From a checkpoint of a small transformer trained on Wikipedia.
Architecture: RMSNorm before each block, learned positions, no biases in attention or MLP, untied embeddings.
Each number is 128 + 24 x the weight over its row's rms, rounded and kept within 0 to 255. Layers, rows and columns count from 0. Numbers have three digits each. The size before them is the row's rms in percent of the matrix's.

# layer 7 MLP up, 1024x256, rms 0.0609, rows 780-829, columns 128-191
098:108087141146089119146163120159181113139113120141125152111117116100111155084161164170119117146132117159143122130087099132152121135123112111118127107120151135115131159147154098130099102146127114
094:126086138124095111107166113129165107121142080131130122135101098123157159134169118152106166149114109116161119126131082134105171176173130097183136152115156115142186101182093087107147125115137156
116:115101148137144157097119145157157147110124118104165101123135127131171142098127085122155095088167140107100110128128087102121147160100118104146147095130142127101097171128136102111122129136143154
103:107115140125137152153117159177142157108149134152104137173143111156125126091114155138136129132143138173122126108151117098128141127123137137091150138139146143106149153113134114082154130124134116
106:136107139042153111121091128167140099161119126127139177141094117147138099067148075133110103104131141103107150151085170154107120141156140133162155127139126102127159123079093127155145137126172112
099:162129112126144109150104142134168133152101127133140088106086110178107135090174096131135109072088160143142073159121093113118128162119158085119110143144145192065151112099123106125156112138107124
091:158110150158162143133152138103156152163056150120119127074123133087121095131152148128134162083096127121150107138087138138094120133078082135104165166116080161127137108100121072118157114130162119
049:171099150116106128152140115163147150148132145164139142124128113108147126095152160124130126102153117105120101131111148112074119134123131127111120143148153145106168163152088142084126108130123164
048:161135134086133121145107115135127098149093187154123142142126089112137106133157146130172092102098168107112055136058162157126112168133152112142144090124111172110148121146091122139112108112157098
096:148146169158167164137099135169179131159141157126103160164170139150205148124165092127134139096158091142114143166138091154112111145094091116151099121128115137125157120079122113106175131088135128
109:116126181087107094132141062141141113103108105133137163128122119126177099119141103152163133135106135112129150104112146127124103142134161114163123128116149155139145132142108114131137118161151091
107:167162119146118129173085154183139121147111160151133149110097121142147144111151099105122122129161127156096094130126159154122133113134146154115121146119137131107158146144112172130142115085141135
111:126130112131174156125129134148120151157105144123132124100124129069085098108151167179134117088156163104163134100121127125143132116134115167085148116146099136116102150088071114131143100094124158
099:140108163103118138165153088120126153129149098152104132163109090154124119144121128098139132118146139120135115178090059134108123124124108107129108075129157131107139139135164125130183105130137098
090:134127187121072115137115137156137151152074136148120147121087083174098147105131115129133125085123169115142115161087144169137146154138158110165139146125157134072172135144150104131091111164150117
104:128078152087162145145116070133178172182113135151069096109167125084145095097150116116119149055123155089116116147112114157132189144136062107113176121160123144121134134111114074122122096107146147
106:111171165118115134104169089133125134115123122117135104132120108145162169121149125135167123124141128080150154121125150130134123158090077106136136115131111113116148130165099081135111104138138157
094:135197181160112116126133081139109162157113147124116110130125102106127149140131139132108127112107156119162128114121144148165144176140098128101154098121118114136164112171113119117115121150130124
100:137117124096119102138098157120182158156131133108169123151125117114136129084181169125092111120115142124095137153137139170166131110156147099149120090149155142120140131122141094116154103159127108
062:121124206120162108176156107128126140159130189122098147123114107108149125125150107122175131115125134135090099182115122132144150189085105148089133151153150165097170147111165127085159111114133124
105:108160150151108138103145052135147136128152114140099136148103097131113186119150146142140135102148141132139114148151130116099129158125113117121109126124110131114164110106145120086148086133164140
108:115114102084132153114133061126147147166141131150130091116111105087160143137202131093161100115145113091146126120101129156123145133116139121129161088116142130100130162106072133134145098132161110
110:160151102109083103159156150118145125166163140087129077121097122109129108118169104132181099096114133119109092166104160125156089121125129130126112118157137156127127160151127174123117104129143125
097:134129120133145098146125092121169172119135174088135150159179135193181157141165107114148086071163137130123125138106156103135123143152106134097111115162155141133111099138129102128123106153137116
066:111120162154135151139160092138128136154113135126103122136101098110119118121157121137162106113148165104121125153114109109110142151130154137101114132165137143068126150167126112081135075090140124
091:149102158122152102153118094133158137141145173136119110110045111095130110137168127113123160146137174127118168148112132109124152154107143132071139063127157131129159148162114140119155109134173183
098:127090121163135122181096137145140146142124125179156097125090136075122168123142096125122095152143154104137110096137093104112093188142144146110107130113157141126143172121105129128091117160135119
104:119108142096146129146145090116159135110114153139158150173136130088139134138155125159125138063126175079091132160140092124085106171149073160127122116155116151098104128111141099116152108168149106
112:165165132145161142170118118127142148117146132142078127085128114105131159148133143121137101118096133113159109086100141118090140145132138132114151090091083164083127165123090128060121094109126138
102:162138168117087128130114163170143132144112131158130113110095073088100090110156104143152147142145116130114101158106114111117129126172103146137095150132146129119155127159087131102118105076112151
114:152160118086094093122117141100112138122125158098120112076122092129162126154145131134120131154119120086103122140108101159124114143117161151107128128138136143102128093115143111140155118104107073
114:089079143118148158094129130133146127173120122139151170174141119112099126136110133138137097124110142116132074120086165149117137138172119077119145161181136120118156131093135120105127137156150139
111:111153131098121171096090170137130128169116119087145115124135112102158145173126119137144145122124120111133110143130116160144069129179135153156153134148129161124110162155127103141152115133133116
107:155115120127094183100159127181135128138126122131106171137120091140154125182156143107160144143201125104123124144141130116094129147116103104101091117132096118136146123132141181142132101126170093
062:128103130106161149143122111150152129127094146131129108081122074126155130136145169125154102137115170125110113120073116127130158148111090147093124110106131186067201122139091115086118087123161115
058:080130099108134118163138090149129166167101147110130155149131132116186153133111132124152132119135110084119136157128129137140146166124130135087137115144116131113119133104137099121139065133157108
110:177109087122133131154140145208104141151125119137088084117102109107144147134107124122174111092164123144142138179088129140120104145122152115106180107167116133105172135135144124096158106132137124
056:136137156120107143107130115129113158151109149140133149098116121131125147107107186160148116117135170110107097166071127169106110174116133114109127102145082167081119145115057078116146092141168148
099:115121113102144113157143151129131143123127112174102157158146099121097099111152159139156148082126163095111100124127147080155154144089136097154119165179100159099107134125116103133157118128120120
052:113113112124172102150161106160168171156135150156131143128102095106115112138148149124140136118109143126148112152092122116113137197109121150085154134171121172099119141150152114110119086118132099
113:182143124110118088114132114137169117115110118158162118079074118130130134088126130105155101134147116119121166139109110143154103127160115144098154130175152114124139130169064138119194130134159111
050:131136152127124122143131091168149141140098112127166130112140071141124164112094103128164095116129123116109128106132150090058143148152174126117126135149147130081139106066100118123129082105175083
120:118109139129155112126168128125165169128156122163119159097187097110121103069119153211111101136126171125142119115127109128122145134158064138104118135119145144094156129123122071106159113137149143
106:107175118145115138176153132152122123145125146101142129127095093104125123127088110162121099159128138142124110147120130120093165138154165125145126199125143160105118133143115136102161099127121121
056:117142170119141142168123094117149153139114159171135150118118078121151115094153115144173139100117144090136119153124142114107149172120177118070127136131124157122145128146087085091138072128126130
058:140094158102122133125104084149126108130137116141128120119137106116124110106133140108134119063132195121147093135106106141160120175133142113119149117164135141092123134124106113106131110134162084
100:135130099159120153164094112147119154112137128123139121096125127130118125114161153105151138111156099097118117153140101123149154141089164127079164132147139139106131172154084107102134109070193113
097:123091099134112107140138121140099159146110108130107108132123064182132147154143145116184096146105131124112152143087155107151143140116145118106115123150150142070127177134113145088140132106160055
100:141139169163112106150144107140171139113138153127159123139116100114161134115127136157126129154082115142140121109138116137132184153111150162134156085102132142122166097120079144129130115135125173
109:142097161104129142121176133153117122128092118172154103115148100127133126121124138104157146090181133145095113109106138142122093141118143170112146145179155144118139150136137103109133122100087147
# layer 7 MLP down (transposed), 1024x256, rms 0.054, rows 780-829, columns 128-191
088:114116097092102114092108110131122169102134142118111140102149111201117106150118164141141146172144102118151111100159128093106132129118144076137116105128096090137125121126107103145085145105076125
084:101129133162157151122116132123143139107117126160144073090099088198145086134112149122178099089109099156115106151132070100134127129056107089155113129078125122139176121146205119091106130128113107
116:139119137123166148128169118171103124140122121103131071101162132129118124144119117151123119114102121131088105143120119125136140126125136105122090122110155154127081093188115172115130116106091094
106:140144085064109094113159124134114115148097100135144095105115139101106125082111136147102137146126115144110142151135127124123157125083148135159142135138127131121138140191123132127165104150147089
108:120078093093185122111119107136149106132120122147161103185147142110101119102153110130096119121117135127132127122113126164108117132160133193162125162117149135114097117116113121129114107145130144
091:089099122100116148076142165097109152159107087122153122104101114128129112084175143158125135129108119176120078092175104090116150127128140110150092081117132116135093132167141182099129135105111125
084:125089144121161087102170114139128135138170191135121084098165128130113153139147142122167146129153177115116168156145138139088150111112135139115119142123150112128123129144074140124119132127110098
019:155153116112120123118104128123105100130122096154101108126075147111112115118104094124131137113153181118154093156156116099140098122149124179158142129102125156135100156158143071120086147108100159
022:125117106131062161113141108147132152099145102157137116134078130095114139129080122123165073172104164104118092140122130137131130162139135173130101141084156158118127066093138183138164143112093166
080:140120097143099105125166125096097117103163165141107105108137098173089157148125136136162106128144148108132141110112141129167124101155145162088167101118124146107112149092127142140103154152096171
114:118171149097125107155104141116137145147154163133172141110152147139149100109137154142139142093094138149164133110103078132121120162104105121133157146152124129092122113124135125159085156113074155
102:157137174124137157126105125097095111125097142192093137155131145142114144110125139097078143116141111124123131124136101112116115116137134086118131133150117097105136124137126118135082150126133144
114:148110081137131142145131138119122156129121166108182158089149127156137111149120123128122107124158120091131129105112089127087125135093137062127145162120093145117159076175145168097104128105141118
094:124111154107108104072103150142089133123137087148129139117147156111117129110090107098099141114148127125155135091143092099129103153191159098125118109118179108126171143168143089109105131131111177
080:131124094133123136129160183131135118158122135146088083118138129077153140087100083125145117131145128114095125120141163127154167158115102140121128110166076088148106124123153161100124153094093144
107:111159137125157103157144105139144172088125127144125102106126159186093138163149160112155115112104112086111126123092089132156134107144112133094110146114168134113132145148084101152136113124135118
107:121142131119110122134085141121127107151120158158140183102077169126087090101167122116130169146133141170164146140136150187127095096125156122113110122156165112112112086151167117158119112095127136
088:144104113164152136136120143118088106091141088142120150119112117152111140174156129156111113126120140157118130138142083121131153096120084119159103083102155120133136101126141074100144118114160106
093:133159131113099127154134115095103122114130181111137161122142129158131118174131140095126127105164143134144091099129186111137158151120162131126168094132128149141134133119128128150075178119127144
037:117165139121137112110123120082118103064143159140130099165120149124119083120116135161095115140146135127134140087152154125164098122077153114172077150092140090145146122131151157150113154092132131
104:161142137115151129145136131142097124143101143122128150106184135165138061162145136101170136111089112199128145093102136134155103158152113141175109150123160111163142143167148069097167128117116123
109:175150098130136093098165087140115132115128118064092099180103147178123142141103117121121181092115106117148165129133136151126141134098135141134114089117114139116164094148123107188113117178151117
121:152144151157140121119129162136122151116121077128153112104125096079126131107129169202114105084103112140146098156157171115181104095126137153074108118107102105117121135137080138155119111146154171
095:140115123110152124149145109132117141136103082085182135112120106149139131091122125136143114089168125101163150126134131157120111144131147097150168121101089118170153105139134106154083098114142122
048:141132123146094133110115119147143148129078130128108098105153135117149131105149133108095157145128128140115100120151116135158156102113137165167108105129128099117116109139148126134124121158140161
079:162165146174141168119119144134094102116104117131118148140063145078128200131139166152105108141121151142073135145145134097147146118165122107130154139075118138122148128131112086135115120128144133
094:114098171160142148122156166134109172142156099115140087139138123128116121134173097123160121146103140134117154110139137074130107144144124121137121146146106158134162167141165103080120154166105141
107:104152157109162117134107079109099115101074109102131111135093157149128076090116075141083113146112140097092111110102139110100115137110088109133107131150144116139106109153130113127117155148119154
121:143152143185159146162151143144107137127105154132131144117139130125134119087137152122103123155114156152126112145109107091126102116130159152096141096085092137095155138121130103118137169117099192
098:138102157147128111143106152121131092119137136144106104153140102110118124126093103130122149173152100150122118147139145126136075128154090146114066119142172145113074115118136110112157130145117144
118:112130105097139084086148113088082132131113080136089127140103157146112160150124100168118134160111111101078134175181166111106161134159103113095148116139122145118119156127137129113154125135128112
116:154107143124109097102108087137140162127073127120118138199096115138124158133166177163117135134111147127115130160100138140179156142154144157110106101071130141117097095107087185152132131104152123
114:178121119122110109126040180139133154128140152144127132149127128156072165135109112099131144188107123109154139141114146138156153145163153123161088145137072137145119093106081158116078131126129141
108:141094097129123119130116127122096138112122095157119116083104128138135124111127118100133137075089130176114141096128144107168182141104148124138173165108132132129132116154137133107137121122171098
047:132153108131150104106147167145096150134124070166085166139152150151130131077152123150111111148153135170115113152137098108102150119169111123132096104092151159106138124114174146100178119118145127
030:125132099149175132100161129127108145131120104124114160116101153137132181115109076092107093148127132139119131122094149127159126135192098109127129104145141114103137090137144123130171089083151106
110:087140146102171120128172130101121110127138145110099122084141105119159134149101136130089117109153136158114133112105147086103093143091126083095183154090130143156100110153121182122123123123123129
036:105172099109136126136139157112086118137144164126152133123145137141167085140116212127180130112111130153148130122139143135069131127112141131151134162119155126102130085087125125106142160089133122
095:097109125145136130143173138149089112139117120107144129191131109128096148140133142120155137098171120133147134139103147152190081147121095111153141163124140133137145148144132123119149139153133139
027:126152115112048118125153132136121082168141119140124163114133104144153152090153158153101095140104105140104106163142142094130107144170143125132154126152151132137148125155131078114139107113114125
117:074079141128117116113129135150154126075066135161128146140135139165136171101195121111126117095180106099123128110152128115117097155126102110104154129115157079123130128130106090142151140083126122
019:160122099093136176141104139082140132142140118128131117173100158141132132080139126069137159126097110101179115104114129128111144099130159148134130120171141142161083132136148136163109168154110147
131:141152094183124117165152165105184082145136172103123163086168147143170130140117088128115156072098115139116115155159123110147110116137142170109110099108121172141108097119115151077126107102165139
106:145161117116159144144114161101115112131111137138120152097149156116115152146139113122139115123139092121110150171111122130130155116144116100177140115117112115122127116141144147135159153163141182
038:157158148145126149125116147108117142104141165147132118108118138148155117131121124147130120137142107132121178143148151123175121136097103113129102125103101146136137160123143128115101146114134114
031:153110145096135072148127154116188145082122102164147136163121134147143112147110129135141106093141177139088106132127131162087155110105156125133148129122113109158072139117144135133113123127165100
096:092099116129152120096138124139204122108171156114104107130098146133151167107135133073139101135115137125122165103096079101116111112145123094133146156159093102134157127101133112089073112128157125
093:143155168116127137146123135100131113099147138105116177161111138110141114129129104097126141170104122164121114145129118092108111149114072150154141105137132135131109135074078140144117131103132168
090:151083156091152152151119133121154134133105211174149148115172181125109104131118095140110126144135119103124138124082138169075128105118134105110118099155129089138131159150148128153140120154123116
114:116118128140090115164157178094098124095135106141128159175172108136120156105102134121130082089134098180091085113087145131117130143152107105155083155167130161133128119139137121134130122090163102